{
  "head_dim": 64,
  "hidden_act": "gelu",
  "rope_fraction": 0.25,
  "optimizer": "soap_variant",
  "beta2": 0.99,
  "max_grad_norm": 1.0,
  "warmup_steps": 200,
  "batch_tokens": [16384, 32768, 49152],
  "max_seq_len": 1024,
  "doc_mask": true
}
Each number is 500 + 25 x the weight over the matrix's rms, rounded and kept within 0 to 999. Layers, rows and columns count from 0. Numbers have three digits each.

# layer 4 MLP down, 128x512, rms 0.208, rows 0-50, columns 0-127
504560534471490486516526477507500456525473489483510489527504549489492546502482455552515484485492519484500506518531496488490540513537493493474513496474471514495475510470480475518463472529513520474498507517505540511496504469505524493473545468486510474472508486503554473507513517528448496461465462490531457461495483508477458533488547504474464505455519507490524485506497559433487524502469
526473491488527505536494522482520491541515535518498478508500508561496519496506488453519500515450491480552520476461528502484511453482539528497479537512517477475495535470464534518474494511493548449521454477542509515503507510445536537492504502527497492535461472533561487487483478492501446499491525469532501476517507508495457489500510473511489479486526515529490465491531490568563502503497
485536504538509476523476477496550499474524509485515502493503539457493527510521471508483480541519473508484494501463513494530488544518548495466456501532527495455458508496492514470481501499513512443488481522494467559502522461499524439473549513533462509552482503459475476519503537537488573464505522488491506533456506500522513513530477492446507486515485520498502480504520444520529520524546
497525522491494503490486488530514495518486521517502547531544467526487498473477482506499495517456517546508501499542430473521489492448536510512533467502466533515506510495512536475534451490493533534452531513532447513489501528501506499532457476516500481508453510498555517479454558513502461549473485533514490489491507494534503517487412498497448517493444529524512514511502475499521511541478
481474467497493478493532520486500527498534476458518537520544465469493512494468481496496492532471472472508522480526491493505516526482508489493492452589455522496492469521479560525544479538479507500509502488505489534483519449528489527492522538487482478488517503466489526473479506526507474527503468502468487535506451514462513476498546501495497491534475479529498510504517436495526484518552
522488514507481494531509480553491471464456497527499453505441529526462503457532517481493483528484523521492551516452502493533505528505512516493509463508451496518501493516498502484474465498491473540462507497495496517467506472534472489492516501495484475494533491474479449500516460518502517558486529496497511501512487459450465514492479466544552527473486518477537535491494537492504529519538
502503503458506494488498526519505530541549465459461504461491519486540500443507491508491518535486501496477546499499552478485486505535530502542480502509557531473470493555461505551516472537462506521518482498567539520492501536523495528485518518500456529538491511485497471515474527493497528485475474500489504529494491512502511544498506535528530500549500494529481501446474462498506483499574
466509477498502498512477514484534517516469539506488510493508465494487451492507442497490501501473480578547511491456513528509542515511496520490487511503470504459507494489439577470502532474501510489511490487528513508477469537458476527517451515513505494502540481507497534493490482508494478526510485534479449471515512545477473455484497489509487437529503493477548487502499450545531479519508
501501490500497516495551527478509519492516492524515497490551524509506470536503535479475488508477462531490502486457520498480514502467484521511506504518496499494522505490494509518505512460474539540484519489498518465521473528472502518505526534505519467504501522513551521512467521478510490517499526505519440499567487521517461486515483542460497493514500502448468439491512522472516474470513
484479513555526498449487506511503480507538514487473515518512504539477499512470501495436492504496530508502474507532529510492488518500478518519486491497477543534510476508438506521547484508505491465551489471481493509498482469504494480478498510510496484449474498481518521483496462479515458497517505462511543479478509474504451500525492509526501480478532484491490531529556489450486497496495
448465519514498504486514520527492524461525485500499482493511476458515506506489514493517502544491490480491476512549525500503469502484506479515491480471441471514534528486489518506506508487535475489508505509495523486514469527496474474512551500487519483559465547514536485489511544453509472488525493486502516501487478502477480471522501458512515488450500471508513464515529505462522488533481
462496534500521518499457531551478464509501505497520516491494522501533475521478472513479486476500537513525486470489510487548496522474495495510475438450494459516501536503512496515538547486504504520493448494535492515503477498500478536469489457521503507482469526525498515481444472530482481512560489517526509495475544484521445498509534469455497485479521506526533497517510463492515490511469
507509477471461508461530524479498516526513508490498493509475504481447504533520481482516512487467505505539490467526498457494534478503491474477514502513528534491526495530477554508521458475503507450536467454524527464544515526511468505493538506483483513537492475475517533511506463471501517497508492527501473514498535482536475531568533523490502465525501501497543474499509488521518523491517
454487518481483526518475515514515495497562477439543521517493490476486531501487500496545508517501492440504464481495498499494486491483501536534519509496521557521504487453467495464512488489526516493524463481506485499540503528487480496480516509501515467505535522520443527503479481501502442523460526468507510489547520508512447473523485505542508522516476503504503494464480556579504462488484
480481498490530489507482488481538501493524484516485497467483487527508487516486498499515543512493495490470475480508534501493510522476488518517521509491471480519498493520518505515528513450504496492471532554501488540458438520527516505497464504504521501479485464472511474521479501484498497502510484486530528460500483503545519522512533450475542538507523526476531516530503519522513524528533
515474487497503477507480485475495494531563534475512510495489517517479504464482479492539534495508509489546487481527559455490529483534520510545499546487442532502561493519483505569485521526479482542480500510516508475505501506501486561566507495505536482474481469523523478522475587484508432524489504473441475530492502498493506499522505526534495474484492518519492473527501513549501488509511
513521519529476500464504476475472494521527495540478487503469502522454496482532516496482532487516487506551471488469435532452564493487518510536526469467495531530496508516505481479482526455532471498496514530489509513511462458451511506494511508503457545507500552482495469521525494538529521520494523500521468481498509511508490463499542484485504530519520501448519480507524578532506508494522
539520450503490497470492513483517526540489546444506488508511519473513478517540525510502527510502533484484526473476485472524493518528527479536551498463512493499478493478537501490546493501512495536509467496491512476525484484507504471490507536471488561518502476497525467485485464527498517498507513484489471474522518518492523487518500451482521541485503469505520518503493483451484473551532
463482537484451499518472501505473485483457517488513466493523524506493485499498438483508501508475557507507476485511468520471485476472485510559524465494516445461542492450525507471511558526468478479485548532510507520494513517481487491484532487524493529482482504483562509513505463466453479470521509514513455515451488540489517519504477506445465541541503489499483524482487539485484554506480
490526494483478483510486496512507397521463489510475512545443484513469525468498530531475500496529485526518457492497458485494503512498522541496506492488452472518499492464497497481535536496502515551501546505431480510466509536516556498511505496515512470480531453511501508506492509495528554517486431496501490512495526460482499515537510522495518536506573499520505496513530444503474523519498
506514483483486499506468487479464505465472519504481510493476518502507504506507484524509468479488480497463506479522445541465523467499485508442533498508449464481494542526500469532462508487511466557497516496482515481476504470494448497541516488495523539501475528550514519490510511494490490548503495494497546494482499535506488515509516518533564425489486541465519480500510560493541484556527
555508472506518534486489465504489535509525477454492523489498518504495472536485530485513508502485510484505517532497521516484495480475508502531453510507511498495513497502516459479485557462499502463457472539479485453497467533501483488483497449476492545491515469518493474549496529471505523501515517506488491560520534494453480500521531531451470546472535510489500510514504535534509468516536
459477516482489533472501484518530453495507473551474505542528492503511520484507502508508510477482488494470488459487485503541494505473515496486481466510466507494513479496465536518471464573536519515508491517563536499501516505509503474474495515528487463450521518482479503498515500491527494527501502493490477517527512489496480531473503500465464509453453462486483454541514498495506532500454
518505538509498462462532513445507478525496503555477494481442513525513522503518460528527504523526473481520505494507508507498495509492501481474518523547486507512463513509510486488540527492495468510528493473474514484516486499511486475451505508533566481535505523500533538470508467470456519500458482475532535532537493499469507518550494495499517521506473496492502513475512504486467495546505
462518503504519486471508549538479474504491491529476498502485499504495457490536492492504494509550535529497532520547513540477516564549487486545472523499480476490523525500509523564500522509478495497456508423522508456499518439523543508472503482490515509489527495479493540512499490511475499545469474479501510504512501559534536518491501485473510515498503510500491510506424481520498479485481
475498473533467457475477494456494495481486496488554472480543481481562492506543463520473494517487456513523458499493502519498515555540518557475491488512468504517504547520493496491516473483514531461535535520506477494508529496506504467516475521481513480475522472534511498435477471518519505504452462471514535504478516469471539507453514495502487461499515543503524471472479459499501524521492
514431512495489487459512489506468465479508515478490463477510496532445476476503516467560499558493498484521545535504533478529501504486489502468488501499511516507544462495452516498529511446492479558502559530498525519403489473477499521514480501514448513505493522531533483492493564510525538535489492482488473476532499484496505518450457472502477544509468463498480522541503497486493539508495
490533483469521487518520476507490534502520486523475511471524469536458500476565512527442487509489506526489550484491543486493535511555467541512510518477553505492489517499457467459518509494534501529470503487448560494496562517506482467480555501490496472512498508490474516488491502481477532490574491454497515477528554500488542475496517489524460493504529480496517524530509495516519513530457
461491514486527517504492451479481512483523498501473507490501469467542504513485495472504533492523531529471477476508535517481469487485517517444519500527486462483509474520473541477478488491505557509520500505542492532515512472528537504504456522462503468550509445499476514502504488509483487473524493492508493457489495513504487481505471485520510476485497497482521497505514538472527499516468
514476511523488520504563483475512543475511493513537514475492468511534550530527499470549490491492474524463482548524475510488492476513483489518492518484460507469511516491519491515486503490535492550562491498558508516499526475511485509495506479501457502504487495503472484487516453515499538503470502468508494529504485523486496538476496508512531525499498525523481470477504478502499476505500
477459525507490520487471495497491475502476494531489462509485538477472488504522514487502505479501531509495457465506525479485501500517472506521541523484488511532466461522514403469474525491475523493488520449504487495504545500491474528492556503516473479487521468515504485483482503467502517488499502483473522509465548513454500503464481503512498486529484529451466487533487476510512497486496
575497492511511539477510512485502468508519498525547505473518513476483486483521558482513536487464463503478526519511575472524489521517519515506482465529527466508491487472499515535517475516482504482530476431466501490532512500477476471488505500505517503497455488492494494497502530508503566516491469505561472526499495478500477437482478547496472516485475493458514514493465487486453486492496
485512489511478538521477495514487495489518508491503456478531527493495483508486496502498482483520483512522478523526537517450486501512492526509492478539449529488457473541518519507463472515515546510522514539513489512482481558469513467498480505481497489517536465521494531517479465481490506497496503493464529554506496494485511493457481469492517467474451518481508524516501528532526514534532
493500516503516474482527492468491468544512492485481517475516557486490520502502486485536508518503512498500518516540493492516485492542495475501444439536497513483523531471466484490476477490500498520503557532533500498453505506487521497481504518492533547492482494484517467485498515461501449490515507504506489513490478489498459513501503517507462527477451449488490525487493519474525508513505
493559519489480503519504446464535509501511535520487521465498489517495497465464496484507486511532489543508498567524494477479473512478482525517473505523491473486499492472444518505519522547520501551486511461510538485524514496522490492522531522492523524539496503519470481493481561499489528507539496465484501488510466499504514533512461493525515496550498489514509484486532449508521506489474
503509498466485525533519492549499495520514490488459517499494538501504521487514474517540476492477526492495538510502555514463557508505535515493447472546475507506489511497511469535484501493502489540526516514477471471492499483477492483533462463480483482456492482526458518549486561489504469502524532508493525529460526487503533498467515476499496474498539495509468534490496445497503512505519
479460554510476509511560492490546539546499495495486478457496448523503508447438547483511534494470486491510521522472509488541476515474517497487487516509543532479519495439498510514492513492557532469521474500519532502465503479553440474495509490494440486542499493519529511499499509469519456474505535484558483440474473509474464498410532461513526517494505503529475548512529515514450512517489
484538536508486490511557483466532519528457502484499502512510445489489542471492499476569506504516469495468508539601543479497481528525518460496476483528495449487496507519464516488489494490512497527445525472500467505524494508508467494457462496476546502521510502462504509480507475525490513525540504501481491494466517502502535498479518544495472518520490468528489464508509516502480494474531
534468515532466471491556515528511542494505527517487508515540499506450464539522546504461511476513474509499465511522468487521512518495467496490495523534503479508494505486490506497499529483517491484523500521479543471513439461467548503510464504545526508495524501532523494481518501510476467481538498510496484471504521505522479490468475493511499474498451475513518512550492502503478524532476
481496470536492479488533471482454553474485484479476491480509519476461490489513484463532487511514504501454501484474490470514487514490536514545521485564496531478547472512494562473510505484471492504481495535548490456487479480502482540488436487554478496508482516513464492489472501514473514493501497473454511517514511526493515473497524526455487515471523484530502491499513495487511508498493
534493486459512499462500493523507499504473527469523486509475481499529469482524498519535516502515536512540496514486513517480523522545507490516504486496502511511475547535500500502471529501523515518535506504474467482475506494520496465508494484538546492488497458494465526494502507505488516493493543535493495496523528507530516503525542503471503490499523498558491450499547482510499517432449
545497482487470475529522501520529507518521480516453506502497475522462531502428517486502510484487466495514480504502514462499472548459474492490494463481466518531532484534516515503570502466502500483523490472470494517518541547515507534491529534488540510559551486492517499482500490495529549523529501519512504467499510495522534503509524490503470520524502511516484502564548477483526491496498
486499531513524490493516554480503487511554528477515500532539493481504504489560521513486519468498480511503486513502486534503517484508530477501472489481483504530518519524508498493482469466524469494529507533481486523484513507480482522502467513519458491507520515498470483514533461546476491487493496496465529461496503501515500505492512516505491512484508553479502484532478506456443550523517
497542469470539511500503488492506511508483498475498522464496509505480497545519511492525484571499509519488492511482508529517483531477551537464509474511547511517456483503509484471528501537497468495522526523494493508501487522482468525489485565493468536521498533484471546524490514482499498517483517468532446564505505507468535513500496482508502509468499508482537506496498502519499515464484
514503537470492492487512506479528485495488506497487572504514506530485513509542528510471549510495499497506513476546476502525490483503468544493477502490460521539500527488476506489458482505457475527500501486470515483486498528466494539481471525504549502478523484512541477535465524465495472527508484521484510502544512482452498441499501485505509506490519513480514464517493496502516469506536
517462545523478505479525499481498518502482463517521529497485520499505505440491506465517509475496474484524549502504542531472504500535483489499486521514480531523487500455459529475455493520522536559470513527501518489489523513507490480499471487455524492542514487487475523516491496503462484469488503528463502537472512489475537539476473507456478501497464500503492505510508467432519488522441
501494470470496502462481516527472482537498486489513467506513446522487446516510494500501515492502513515492471464488469528503487517558510531508496527513485470523530454540518487523514429514470495486505499470516545519479487513523502499490512483511462491531503542493567519508481465506508495488528539498478456506498477467512490507516514512464529495470461527501470495501491494507499503492513
509517543463500497518494506504484472526566481472500511484480469449537517477493501506516495472499529553472452523502490525517530526525489477521486495479513507484477505483526522530447523470488529510541522505476500493500547522466546551469522552473522446468513521499483501478508489505532526500473515485550522486462483523468536535481515523522509477450464455495496465503519561506472486458484
523512510542516557537496474533487557528496478507525502499505501464505459524437465489502493540548504526501505552518520514507498519467516490461499474498528517519453490528480524547522528555472508506465510523510469488497482523473494512526484502447469498506496515444461496476450492509531526498521519477479510496510493500483511508527473510486529504518492489551498514499475533519495472502514
475471474479489534489548470485507496470510496472464456514485504539496496482468496468497487548489529493499496473487509508478514468482457494564503472500444458517508497489484468445490547523489459514525509503513516501525491506483536447522484517453484494437511519490483466482480503523503502518512491491476558521520503487496494509536494517488518438466512491451492498521491569528443504513458
510518483514513507465506495493518483539501511514493509467477463432527526501541518509492528520555470508480495529490502524517514509493468549461489509494502475511527517515526467494496506506521491491484509525481533450516455474501523524485484486516490480479510505508536514511504502498520516491464477471506535446511521491471488490519457489500544497546459491585469498489532534475493509526464